From a checkpoint of a small transformer trained on Wikipedia.
Architecture: RMSNorm before each block, rotary positions, no biases in attention or MLP, untied embeddings.
Training: a variant of Adam for these matrices, 160M tokens, 6787 steps.
Each number is 128 + 24 x the weight over its row's rms, rounded and kept within 0 to 255. Layers, rows and columns count from 0. Numbers have three digits each. The size before them is the row's rms in percent of the matrix's.

# q: layer 9 attention query, 384x192, rms 0.0861, rows 105-121, columns 0-191
# k: layer 9 attention key, 384x192, rms 0.0853, rows 105-120, columns 0-191
q105 086:161148124106080184123147124111179128130092107140143160082101139123151131125153105105110148068145136111133156174153128089159130096128126156114130151082114129135095109093152103125130117104139122093087126156095108160131102124116135156142173125152123119145158082129126131135129124117139114134098179140117196166141107160111125110172120173130123129124146108108134101150133126132155142149120167128096107134125150150149136144131152125169120114164087136131127144163114116138141154124103116147125129131126098104132130113174164128117134138129150070148083101045152134147135144133152102131
k105 087:179126170134138125151117123114094185091140151172134134154151150151110107130110139132169183175138120124120106150109154138145088137134127107147139122121146113114142154099183170112114110133124096102096129095102137131095096160120097130101105093153100109141131109125123174099130078183102146123141170124132112111124126160169137117191132100146152129130150127131135129117126118113094117081179147154134154129152115110109119120108124118133116094153125194111107097127158081148107142099128117136134129141154159111082120120138139104101129121143111159153111110144086121108163116123092124158
q106 086:137130124085154134121151131159152129114127095132152150126125107125110114087123064130150131151096121126131139080141143073151120137071128156100146149124115190115137123144107164123159098139100116114141135155153122136104120134117131162129143140112083111108112138085084117087107110083096107137132123116148149150142096122135155076127084132118134115101178098164151163146152157143136138118110124159113149125080114167192129161109124149166155110095149137109148090116169156109132144090130126081150141122152097127166121125124124114136129100160125130109152123094133137148102112091169146120
k106 083:120164141137109158157112138092094171137169128141163102148168130123134114152135140070122101100147123131101109148114135178155114121126129117174141110130127087179106144127123114117158110102134142147111123163121107121100090082159151119134093094125137122173141131151134169114161130137130175110132168149068097106096105106126080096113126155114112110146147138113156133117113103135123133137138130100146127124139141131116121121118189090139125117151092087134125142095137100131066167107163118109153167104088106173140110119145172088119124112110144118143168139099114121135125095150132157128
q107 092:061165138107120136116095137115175123091073126180141157114146149131144120099091133124085151097139127132172163095128111099146085159144119105147142110147106134112119131142108168126167105136117113128120116154153109116100113137108172103115136112110105137106098124134117119104131106128109176153139135171156135137143126188182130128114156154139129125121106107093122112065144156151171115170116132089141140120124119140135098175119109170118142106150138068120093085124124127110097121128105141142164153138160107120124163113118131150141139130166077137104102156144131122120159114105123138123
k107 091:152091117077186154154167096122099113124176128094089099107155157145109100168128162103124106148103148119121117153129145117160128129178157141154086110101137117110122139095111134146126110132109145133125144116116153063106121102128115135126135142051109123133102146135122100111144143114126135115120148177138107123092116128102106124100147120147136137106144131131146129136092119108106126125117080137174185133107088127138102135094163095101150135141103111148143124117156155108091140158128120152123150150114119119109135094148190159120117103114136093143099146107120141144104184097087098139
q108 088:124126129137114160106170139137117144163142132149132090142126121109141144171132085170139123162119108125127090111124129117156080113105133124112161173145103141152133116114141116099117101167111115096118057148143147148137118132113134165148126110111101112140168166103120136070141101116161120100120110120179154176158116160121162128115161126140116077112126116156140153142133114107126087103116153143106112119095145127114137193149142091148102080158145175181148132143164149126155145139171107091120114107118139107134084177132116129105105119130163161125125135128131168145148134147104144143
k108 087:159170144077143064140101174114160158143154089116161141147141108090111155087129109091111115123175168148119116152100139147122099124117109130113128096105152127096128125136193126121101122131137122124133171172123087150147101132113092135123129101160134114146157139131113169150124170122154138112128173152100134160121135147138180134117133166133133148152160158160132120099112112125098136131143122095099147117140103104160145126141127144131106110149099085070124136137077085121094158124164153113125170138130144146130091128148094112154121119117125109141174130152138115104136102168111123117
q109 084:116121138115162094155129146129130094120146123123155171124119144132098071119124127136107097144114147109139137101157151083121127172093119156123099143154156109117124121121142147100150114124129133150162142100130080118124143125072132118149110166097118160090113157118176101129113113110132116140152128134128143144082126120138154135083127107138135118108115111130143127089145142096140143117135117180161112094105145142091108048055101140101147131097145126079105115114137123105121110106137139142133166125133151147149129087114152117110125187156124137113151168115139096124087070076133128102
k109 086:101127098125121096146143115137174109142151164114129113141139130176129141117081082107160145133129148106118146123141136160126133140175183108139128138128131113143113105112076121173142124112171119125146097119101137080142147079191141118105144132122125151167103080166145099092123156125113136145115129122084127113140117116093081095111118108082145123111148122094116142138133131149156125122133087103133104101112149125131120119104116127131136148135153091152121099177175139111112130162136132102145168102141093149167184117136154161143152116129127118087108102115106160160091164134139146172
q110 086:126131123125105166151121123116166146104126103103102137146129105100100135083152124062144151097124115101148105147112165136128094078123140054124088097081144117103153070164113123184122101149151156166124088087121123128149108110143152137133135117095141111145106116151117119127148146135164135122101129125099105128117077156104140139115165173171119148125140120093132090136124130107160122170132099130133130118162114144135115149131103126081129138095140125156090171103124127151116131141138098121099076116111116097167105100166134094122125119097111097132139104125130123121115102131091146152
k110 084:131114122109108118139117140130122135115116098138121155143060120138148125170118143179162141170136149180138159114125173137147131128112137148135110121130130142158153183134074182095174109123125093138160090125137092135094153152122160089140096132137115139100169150148129118153124130144143143128129102095089137123114149121159141142126110083112121141105130105133127092132117106119102101137151150098126123137133086138087119149121113130127160105109092153101126084138126143067174114085146112140174103122129111164108136128134165111111135098141165088139117191126126085107135150109130089150
q111 084:109117145107188160111126127103129154122125091155138139114154123071089151107109124184145117142122115140166149111145155134122175138124142153137145101077142114103094153108142126087168114159122095137133161132123160128176111139117071152146123157194098121127093158134151124137121104088141123105120147088142114152157133134141139131092098108108128146123138097112108130130151113137135136172128110098098150117127159107110121138144106108158147191144112142133114079111152142135119134146111137162094150120116089138123161087133154152161111082129136116125173139160121142154144126088168150110
k111 084:122156107125116144139138099169118115117124140110138115134177140155146126121142083178112130139155163117145073131133089107165102125167158105151095210084159091097154158136100092117136168118105100153087124139143119106076105108137100126139123140045085156128126141121109156129121105145133129137135148147131125109094096097128108133107100158139123146143131131123153090161143142150170138145136151110137102119146114144140116109088130122121121111158132071143136161062154100122161121136141131105127127134157119098114117120144175121134154145106113128142113129119110154157141156130150148153
q112 089:125114136079123142136084128170151107139148115131118131163148124084097158121144115148136138092095114131152121125128125142135148125156139115146140080124155129157127180151108108125121162162154117143124112085114125181103135143121107119149115107124113124120108160131161102124166102137150149084114143112130140101112162115122087161149136164080117152177093097107144144113111108088116086152121119130105151117119079129120119122153095096080164126132138103110106098168165102143147136120160122125093109162104137129108094116108134122146185106147101147157150154161150105119114159123055159145
k112 085:082128095110096134069169098176105133116104154130072131100132116154125137109127135166142093129135135114096132104147150093182111111091160130121153152133120110115121124097105121153192133132146148127174117136120109073142138099131136129116166153117185150087107108108119100119157115139126151156140118146089136112138142102134129125084141138149094165122147149187143092106126137140115114136126123174095126151102123156146145150138165151132127104132127142120111112106119119113185140123111143155153169124163159137134174127131137167154085111111144102138097095129129144123102116171103121142
q113 089:149154134109188141118137131116155120112116105106107127152103118097128107120124127107120084120113151109107135106132104094123171152090152123146110149139142158121143140154138154129153102114112155082096140160099093138109106160111121174145134134115126095102091131112119117070128148123150163125130131143144131168087118145106135164153153131112138115106102129146162117092123125120137137105113117168123094132129066146156170099151104130167121111126136136061144107104173175126150095110175138112191122154137131149101099123150166136127128144117148130144161137151159185096096111115175144130
k113 088:078146140126105120122127127129160153124185151118124101122176108159075084130147135125145123133139127156104111121125139139118120128119129195145135126130132110144112120149120143107130126152104102152113125119135132115134092069101116115125115122097157114145142139142140135122160118089129061137105088131096119096175115130152143098116158167157095149128187102105113133117105110116119086142117137165121124113146189132116125143137140163121131116125142117144134117155124081079096176102129132114159166122166100172212117092108158111087143118148123162136147133107111134135119111152103134144
q114 083:137172107142091162072140149106132128137130152148105148126100174169128129147150136129178106116115110093152128097135113104150128141122106105128142128122122174154146162122160131103130135126154121090107146147130173142055117157126137114100173129200146120172184118137109141092150126158119094150105130113103147099162127144118137149166128116074156131090167137152133134125114118132130119129098111137140127108128132140132151110179109131187130128137129133127163129152116147137129087096139105104129149110148083095107131180114129147139108135138166109140104102117124094141127137121068156142
k114 088:132124147094117128104130121116077119134130112122166136110158116106085151127130152146100121112141114090118125131112098130121114124082117093142129109159155131148114159110136130139122111121117141132115146119130104176146090157100118161145113114127150140106133139107156118174151112131136124122119154141182143140149117131189103119178118178117130151134128128124136159133103093092112092109104142099104136157118162133120111131177135162161102120123102164153111168168149159104104142106100139139144149179114191110156162096119094098101134134116089121148167099140106131074159101157111154061
q115 086:116158126134153140104113159131125118139161134159148109101102154143127115161142169154118156157098157130116109102079167159138093121126128104164120159140144108129133153163120103089189149144148158121117127145129161102121139067115164069147112106125104104155159123118108111146100124108100110135124137141171151114078131094138129105099133177175083130111122088116093074141129110153139157108139119106114128107134139101182133129086105138124147135134130115097098143109169116107109123111144106094139158106132145117152128114130102112144107141138098166093111163117163136095098114147148094161
k115 083:114101154134119163108114108122169154116124097139141113132120125158158142151141109106146128150109141118110133140119120154149124135184114139126153120140142152076143119128131140143145094156097148091125163152146110084145135137154132136120107133091100133142092102142083163148105148125127164136128146079161082146141138146141112133072151155072154075138108132126103147112092111163104163152115130095116166123176141137117154160131134104092102149077125138106108155144161139133085179127124113107119145136135110119107131194092123130130103122095083077113141121156077111107104141110115133117
q116 094:116112127082140139103112107139159121093127153077149111102126123134153168097086097108130134153121129137088141099133123117100126114103100135138128075150091149107142146116136150158084111101109105131157150132115100125114111106150088116093177144106126124116080150119117110122109115146123150137148103111132123117144091165173150141121086062105140134140142149128137125124160159125085129077119108109127128138116137154094127137167108136109104126093131121138120117131123199170111111143115092136141138147202096086096146124112136143124132153147134126126088153111108137087167099077119160132
k116 094:137129112096170152131117127102116121145143177125105101145128112118126141146112075112109167097131099099137139124073143071124142141126118151142111125132118067169125091128113139167143130077114143148095164142139154125100144086104148100121125142121154136110131131103144100134154174093126085158116124141122181141111145102111104101098147135127082151134120156088136142116108138109167135138120116148136103116112098129143134121152112114174176121142170105131143152118163159127078118141112114126175126161103099141136103077175144141130168138142119122160144173139171147123148158137130168124
q117 085:131085136131155151127142106155098157143139117159128144096110078091165163130133131130115134098174109117105140125131105175140116140132114130108145098120147117116124118125129158190132164174097097145139170167093121146093118133146138103077104133130144103094110128133105140130149081148124158096112128076176109110110137160118114105144122149068112095108146158158151120109127115122172086158127144121130146178125092188121093173119143120157144125117111086129134109135115121129146120130116112121132124151090108127105102130080154100102112136132110123122146146173135093162149168151119134115
k117 079:137162110129144135127148112147089092113142113121088149143112119096106063099125111155135114114125096142121082118126126058104102099103121148168080102126131129143106178135140115131124140099134162139097103109117114083130109102097158127151075100123113110141122117154120135141133099111114123159124106150150111106107101126105144163133139116159137131152097140119108092122108115119124127157107135134082120136087061138118104141170154138145172157135081168165142120136115128168106188122122146164130115124164152125106135135140104143081070129132187129131106133103109125130155144131130117114
q118 082:128137139164137134138118135132164165108129127110105124086099119153139100117115153112129138112118114129104120168125137134101104112119108114139111150141115162141151139171076128141117123173124166136124094134139126103093150104143148131145176103059159149140124082110135114144116148129122135143129142114110130117131088125106113098123104114178151138136139140103176132127143144118102158132110136141143158126124123125190128127104076132101138173123137125143107148127128082073109136132136135136134156157186176114173138096155122121089130073129098139113110149048129172111102077161149131108
k118 080:132129155107116177143148151102164142136103108109137107116095140109163134154146144093145093128084072128125168141124096143106116116145081124066152086115099156141141086146096143142115121145122123122106126120108140094122102124148158084113126108153157107104134147157116116126137105159113172149118116143094113148116114135124108111141144106097144079089160139144098137100090123183094116154134099130150106135126135134128136103106130113145167102064124177150133126110171110085105122130173134130138129119067122095118116150104153153169148150168141139121161166134121096120123106122112120131
q119 083:091088119161153120157106189155136138140140134098132159157103148134099124174146182149123078154132129082141116132130120152129107128136185109145134150129118113147149114112140151126135139118094104153128122132132135139115141127120184099160111133138145132130154156115107147109136129164076110144119112126140120116115175119122116147113113119126127152108115098122127126146071146081116128107096131122123138104117089103184092128146097091117151141102108141149079122135188103079108071122123136138145149085091137120107128135132094104130137072130147138089158108136153099148162126102097164155
k119 085:117116134069108103125147099136171094113091103161180126120133142126157115141147122115167103100127098135139138127178105142148101135101119110113105146147097163118119132157158116131124142108119155081120142165116123134148150122133108158138066144093130148095145157109181098145139122107139164127117101142121136118157155102129121165099125157070143177116143153140141127140154142163098128164097136065121096152100150136133099109139110118126152173132139110156146132152116149113104144107102136115123143120092169111134161157120170136129121131089120116144158102101092072142098132123086120103
q120 083:094164125089108116133125158132134131108100131136111136129103137126161130106114130115154158123116132106132163099076121142142135098141112121132118125145131065126107108092178153109158152113123167125137159143140133094118136119097148130134157131163109102125114101136142097138113161083140150109143133132086138135136164130153150187115157166109097119113119101096070106074149137107143106110095085115132147112153087124130099139181110127139106098122162143123131103145195107110110109134185172117130089094123136110111130158123107144132151062123182151128116131143159137094121143143129131141
k120 084:072113119123135097098171132145115127079165094130150149118162144135155108146165089097164120101145162153107125128134160094157102166131178129149102123141122115102148125138120123126112081133101088114139108130131148160116120107102124147126115156099144126103109121119119090146120156134127148132129172108116104146133107163126120142110131179157110135118169107108096114148154125120109072111103119160160124121171160138143146117146121127081059174142128128121145162148154136072104139166145122132154121142117104123128090123115151145121098119091102125132094140077137130130083170121174126131
q121 089:128154125173063145132085138081122165139106166108139165133137124150111137135151117144154142122135126110177145136119108138125106124128114112121190127088134136130109112124133114109149113147136125104101120109137122126063080168118124108109144105146127116145157095150127143126151076160105111103110129140100135134148111157105115140138186146125151167135159091119112109140115105148155138147119144108127134097097112106110102117113118171109107153147059123187121134130119092103124085141126144166096108125095112146143133144128175105103128113128106077120144154103110098110115118162066098149